Part of a small language model's weights.
Size: MLP 320 SwiGLU, 3.51M parameters.
Architecture: rotary positions, untied embeddings.
Each number is 128 + 32 x the weight over its row's rms, rounded and kept within 0 to 255. Layers, rows and columns count from 0. The size above them is the row's rms in percent of the matrix's.

# layer 6 attention value, 128x128, rms 0.179, rows 50-62, columns 0-127
size [ 97  96  94  98  97  95  85  97 105  96  93  96  92]
[[160 113 129 113  77 140  58 102 126 149 139 134 109 173  80 140 175 166 158  88 148 173 152  89 163 154 149 119 142 102 151 128  55 172 164 129 151 100 136 172 206 109 114 106  93 125 109 136  96 116 115 149 212  99 150 108 110 129 136  98 129 150 121 109  90 113 114 156 117 162  41 112 109 152 133 111  94 140 127 145  95  76 162 155 107 138  45 181 144 171 104  89 132 129 132 107  88 121 158 142 131 128  93 179 132 188 114 125 142  66  68  93 119 155 176 126 150 109 134 100 125 176 119 156 169 124  81 165]
 [172 142 100  90 138 218 172 135 158 161 148  60 118  82 105 122 129 157 120 194 109 171  92 137 184 140 112  90 142 185 111 120  92 104  97 105  98 121 103  93 138 162  84 157 110 115 108  71 155  98  73  84 149 122 160 119 102 176 127 119 108 105 120 152 135 111 142 147 143 140 103  90 118 190 181 105 194  67 120 142  99 148 138  96  94 161 161  72 150  95 153 127 136 135  53 141 146 153 137 188 130 147 110 124 119 154 129 121  83 109 150  83 144 129 152  95 114  48 134 120 156  81  97 113  90 140 151 136]
 [154 153 144 154 117 168  72 116 144 187 193 163 139 176 177 144 130 153 151 141 131 107 105 130 114  81 120 130 162 164 106  89 143 165 228 116  96 155 156 155 119 114 155 150 134 148  79 168 124 149 155 130 108 109  30 141 111 159 137 163 109  78  98  76 156 157 130 146 101 157  69 107 147 115 141 118  75  95 121 171 169  60 163  56  81  70 121 147 126 131 133 119 146 133 156  66 109 158 178  99 150  98 122 138 123  62 113 112 110 134 104 121 104 155 131  91 111 135 123 159 115 123 141 184 110 114 112 100]
 [144 137 162  90 139 125 136 133 119 139 115 152  90 139 125 147 108  78 108 111  53 178 144 145 114 208 156  85 139 188 111 156 158 121 124  64 101 113 116 116 118 148 187  97 129 123  86 112 121  95  60 124 201 152 149 140 119  88 116 119 145  55 134 134 216 116 191 150 134 119 143 196 148  98 135 131 113 163 178 100 102  93  76 141 145 127 125  93 126 146 108 107  96 143  96 162 147  74 118  97  57 123  91 156  87  76  95 119 120 127  65 143 176  95 154 125 112 121 139 117 149 184 155 124 123 118 116 110]
 [170 150 100 140 168 210 115 107 100 163  73 106 153 120 123 152 127  94 118 172  56 127  66 134 106 156 174 164 153 111 187 129 130 152 134  79 144 156 131 122 107 131 115 189  91 110 134  85  92 198 120  91  81 120 154 161  99 173 139 207  82 139  86 134 110  73 153 104 141 115  97 113 153  96 135 125 115 125  92 150 145 140 106  60 101 116 147 140 125 113 137 167 148 116  79 103 123 102  74 110 149 184 138 139  95 155  80 128 122 145 200 149 111 137 101 146 178 126  52  92 149 138 123 169 100 117 133 132]
 [112 110  70 127 136 144  69 176 117 105 135  51 156  89  79 142 119 154 127  67 146  63 155 124  89 147  90 130 109 144 143 123  96 166  98 155 118 111 140  89 151 102 138 118  73 137 134 132 165 132 151 150 138 116 112  96 167 145 119 153 175 125 140 116  85  88 147 112 171 119  81  80 100 100 130 147 155  96 104 148 142 148  71  86 105  56 117 157 122 149  49 111 129 144  66 187 129 143 101 109  84 122  63 125 150 140 139 140 106 132 143 128 116 144  54 147  68 158 128  71 206  93 115 140 110 157 140  88]
 [101 141 156 104 151 145 137 130 124 154  72  85 121 114 131 132 128  79 117 186 107 141 127 120 120 155  90 163 121  24 119 169  56 133 180 127 117 145 114 130 168 127  80 103 179 145 126 143 101 109 125 159 143 115 112 109 105 108  86 139 100 150 116 102  95 124 129 106 110 121 144 137  93 154 157 120 116 146 185 220 117 131 133 106 112 122  86 108 106 107 177 125 124 107 129  97  88 139 153 151 133 151 128 126 190 112 117  76  93 143 167  86  99  43 143 119 101  86 168 125  70 158 199  37 130 106 193 139]
 [156  75  95 158 107 152  99 103 188 175 102 190 102 120  82 129  86 145 150 158 175 137 149 128 136 162 142 172 171 140 137 118 185 161 108 149 116  63 130 114 192  87  80  67 132 130  99 117 102 145 172 131 139 150 151  83 112 138 140 176  86 134 149 161 102 201 132 154 145 105 145 147 149 125 128 148 112 118 106 124 105 159 144 103 115 115 160 134 167 133 141 145 115 144 196 130  72 129 103 180 130 113  63  78  51 136 119 101 146 154 141 130 125 144 171 114 127 128 124 130 110  96  96 102 158  68 187  37]
 [126 126  98 154 146 107 118 145 142 142 153  99 128 184 173 132 112 118 115 121 143 205 116 126 196 144 123 129 131 100 121  91 166 117 121  55  73 137 179 138  92 137 127 174 178 174 137 208  94 114 111  91 103 108 118 130 127 166  77  78 123 110 124 140 150 148  94 162 140 179 108 129 171 125 128 156 141 137 158  87 139 142 127 133 153  83 117 104 106   0 147 127 102 183 112 174 151  92  64 140 128 150 106 121 142 105 158 154 139  75 122 133 164 111 116 132 119 145 146 139 164 131 110 126 112  64  94  47]
 [161 179 150 129 168  72 164 128  79 150 151 188 123 105  95 190 115 169 100 151 138 116 150 173 197  87 199 146  97 113 112 145 126 155 145 179 160 138 133 161 129 118  74  93 122  99 144  94 149 165 133 169 100 143 113 151 159 149 112 121 147 171 194 118  68 141 130 110 145 153 128 184 148 135  79 121  52 104  76  97 101 128 121 149 105 101  84  61 105 216 150  94 141 118 146 119 106 169 114 139  81  82 113 149 133 146 153 150 139 123 100 110 128 171  95 123  85 103  99 137 126  88 135 122 146 109  72 134]
 [142 117  95 147 130 141 144 124 158 206 167 133  85 105  99 136 152  91 144 162  71 119  67  94  96 103 134 123 134 137  79 117 120  73 122 150  98 144  87  96 118 107 141  74 163 119 133 104 173 147 148 106 113 177  74 112  95 159 140 135 147  65 104 114 171 152 149 161  89 103 128 171 146 123  54 159 155 146 105  98 101  76 142 149 133  81 119 128 133  63 131 128  80  93 132 165 142 112 102 148 152  96 136 141 128  93 106 119 129 155  77 152 140  71 127 198 157  72  99 144 113 103 168 108  62  81 182  63]
 [125 171 127 131  87 155 155 143 167 174 163  84  92 181 128 110 173 160  95 119 158 142 148 145 102 131 105 160 114 149 141 169 123 172 115  88 111 142  60 216  92 138 135 118 130 148 147  82  75 145 170 116  83 159 129 145 172 136  95 155 107 110  78 155 136 201  77 144  89  52 121 132 142 135  50 144  91 145 113 177  74 125 115 140 125 179 123  84 122 133 135 141 138  74 134 100 113 135 111 133 148  92 136  95 148 103 120  94 122 121 146 197 124 147 129  87 130 160  85 103 138 127 164 119 102 201 118 195]
 [138 138 135 146  98 142 121 102 143 133 183 118 159 141  93 122 179  81 121 149 160 167 122 130 121 134  72  63  75 162 107  82 186 137 162  99 158 191 171 140 133 200 112 155  88 115 122 118  81 121 149 169 163 113 106  79 129 164  97 126 118 186 173 169 103 103 150  83 148 143 148 168 147 118 107  97 168 152 119 103  94 156  94 134 151 119 168  98 123 234 185 119 185 164 149 137 117  66  92 173 162  85 129 154 148 160 152 105 130 140 132 115 123 151 143 108  56 156 133 136  98 130 154 150 173 115 113 111]]
# layer 6 attention output (transposed), 128x128, rms 0.242, rows 50-61, columns 0-127
size [ 95  94  90  99  91 105  85 107 102  92  92  97]
[[123  89 130 113 111 210 112 186 148  81 156  96 154  85  97 139 146 118 144 164 119 149 143 146 118 150 132 118 124  99  35 121 161 161 125  77  94  68 123 148 109 129  91 159 128 167 111 153 154 158 125 113 139  40 149 120 115 134 145 145 143 136 115  62 104 122  66 150 124 114 103 170 106 178 110 100 174 162 124 100 101 135 126 145 160 121 141  96 162  97 127  88 110 164 125 160 123 113 106 149 167 192 128 129 149 165 184 105 147 146 158 137 165  83 196 126  37 129  84 184 144  90 110 105 124  84 125  90]
 [121 113 165 135 106 115  87 151 122 122 134 162 146 169 130 136 119 179  81  80 163  86 153 132 107  94 115 172 116 127 165  99 139 108 156 133  96 142 170  99  80 174 119 105 124 154  92 156 152 129 163 156 100 135 171 137 140  50 102 121 145 147 128 137  90 138 159  98  92  85 142 177  98  92 191 158 110 122 146 179 164 101 148  65 136 150 167  96 120 109  40 113 138 205  74  84 115 124  87  59 113 148  92 172 134 133 143  95  73 113 120 165 100 118 110 139  82 142 131 162 141 163 137 120  72  71 101  79]
 [153 137 136 145 140 106 196 145 108  74  74 148 138 111  88 123  96 114 111 139  85 158 134 201 172 128 176  93  76 147 116 148 172  97 141  91 143  90 151 128 151  85 129 144 136  73 138 136  81 130 126 123 150 173 118 117  79  82 106  72 108  91 130  98  63 153 158  67 127 122 111  96 140 138 121 106 128  91 120 126 108 133 101  88 159 116 155 147  66  96 173  94 105 175 144 179 132  80 119 136 189 170 136 121 125 126 126 176 150 176  84 107  73 109 128 179 121 140 112 117 111  82 146  83 194  54 141 138]
 [118  62 122 193 146 144  89  23 200 131 179 106 139 188 114 113 149 109 132 147 178  98 147 119  81 115 140 179 159 129 136 122  84 163 122 151 116 128 196  78 110  93 112 152 141 140 152  98  89 105 161 180 103 154 109  96 124  90  98 137 109 176 183 133 124 187 139 118 118 124 121 145 112 163  60 147 190 127 190 144 126 136  75 121 131  70 132 102 156 139 144 107 126 143  85 114 196 155 103 134 117 121 133 138 123 166 125 110 146 153 112 105 144  86 132 108 132 173 160  75 193 113 159 131 141 120 103 123]
 [151  94 171  82 143 119 121 185 137 132 143 145  97 135 183  85  96 120 115 124 112  89 137  83  71 113 135  79 108 112 134 114 128 136 189 134 153 140  67 135 177 129  98 112 127 193 110  94 223  81 109 162 122 123  99 139 108 127 149 148 124 147 182 209 123 134  88 104 180  93 107 125 124 138 125 162 125 117 129 162 147 118 109 120 154 125  96 149  44 188 106 110 128 178  77 114 100 112 177  73 149 118  94 163 142 117  93 138 133  95 124 131  74 133  94 169  87 114 150 100  85 125 142 109 163  50 125  99]
 [ 84  91 101 141 169  95  96 120 107 198 172 147 132 151 115 148 104 156 110 140 111 116 110 143  96 116 126 111 180 124 171 132 133 101 126  94 111  65 105 137 118  98 162 177 131 125 111 112 140 158 125 116  73 181 125 126  81 137 179  84 132 135  96 102 137 130 135 150 161  75 205 130 125  92 181 142 110 151 137  91 106 174 194 171 150 166 111 103 156 169 122  78 139 173  96 113 108  84 153 120 149 153 129 148 164  76  91  79 136 168 127 130 118  85  89 196 168 113  80 160  85 115 159  88  44 167 118 114]
 [157 133 187 154 124 104 164 162 138 128 148 150  94  81 153 147 120 189 103 151 126 116 188 156 113 144 129 159 138 115 120 129 136 130  77 145  98 189 105 137  93 171 107 143 136 107  97 134 195 158 100 183 191  94 182 159 161  59 125 138 103 122 106 100 163 140  83 110 139  56 100 118 111 116 134 122  76  96  75  82 119  89 148 156 170 143  99 156 184 110 145  90 105 110 183 117 175 158  82 192 125 180 125 119 153 123 170 109  72 102 114 114 111 123  85 100 155 174  92 146 167 141 114 159 154 110 162 155]
 [ 99 158 175  60 108 122 147 184 137 162 124 102 134 104  96 126 127 186 149 141 156 158 116  47 126 113 156 157 145  84 126 116 123 111 128  69 120 136  86 174 170 140 126 126 126 181 185 161  99 127 106 175 130  99 123 143 148  72  95 114 175  68 100  98  83 138 190 145 108 196 117  82 119 142 108 153  71 131 142 123 102 113 103 183 163 142 132  89 255  97  90 135 119 148 137 101 164 149 171 112 128 141 148 158 134 122 115 160 154 122  99 130 144 113 142 128 123 131 129 154 114 164 169 127 105 144 133 108]
 [118  83 139 183 137 101 110 130  85  99 170 144 167 150 144 115 115 120 127  92 150 141 152 123 172 116 163 133  82 158 141 128 162 121 164 163 149 142 149  89 115 161 131 101  74  67 104 137 139  62 174 129 167 178 103 111 122 103 135 160 122  55 132 135 149 128 187 123 117 175 171 104 100 114  89 107 165 120 106 153 111 120 142 101 108 123 165 185 238 141 138 177 162 128 139 144 115 113  99 134 116  61 186 122 129 137 113 100 111 136 170 172 141 100 194 180 132 161 126 130 129 141 203 167 163 131  86 186]
 [182 129 176 125  65 192 153 147 137 145 122 127 102 142 155 128 161 109 124 151 112 204 139 187 160 124  91 165  95 200 134 122 106 157 131  54 147  56 146 175 191 114 126 119  98 154 120 100 134 169 136  85 171 137 124 141 136 115 125 157  93 173 137  92 165  94 179 124 109 127 108  98 154 152 120  84  89 126  87 121 164  88 126 141 155 149  82  49 158  79 124 136 134  97 127 121  83 153 148 133 109 161  94  85 110 161 148 135 115 122 167 105 126 111 139 102 161  75 115 173 102 136 170  82 146 142 107  53]
 [105 126 132  96 191 129 120 133 119 126 137 118 109 109 142 121 122 147  82 148 165 130 163 149  89 123 103 169 129 151 143 114 118 113 144 169 107 174 164 108  92  76 151  82 106 112 167 116  77 140 110 179 145 152 140 136 181  44 114 120 117 132 181  74 100 178 132  97  96 134 187 129  50 189 127 158 119 118 141 216 106 140  95  98 137 120 152 155 129 183 110 221 101 177 122 108  98 133 126  93 124 118 128 141 145 195 121 135 157 138 147 162 119 133 148 102 137 151 132 114 148 106 124  95 170 230 127 172]
 [222 133 148 140  75  88 148  92 112 139  93 191 118 126 143 115 108 170  78  99 168  98  93 133 106 125  77 153 158 135 113 154 190 161 118 114 136 124 112 128 191 127  91 105 118 140 121  88 126  99 116 135 165 112 137  93 101  24 123  94 136 195 135  89  78 119 131 150 170 166 113 130 148 147 116  96 214 152 121 139 140  95  65 114  93 121 128 149  86 136 160 126 148 162 119 158 141 146 141 177  67 162 178 115 136  97 123 114  98 159 133 132 147 149 102 170 150  81 138 100  79 159  62 160 140 125 118 140]]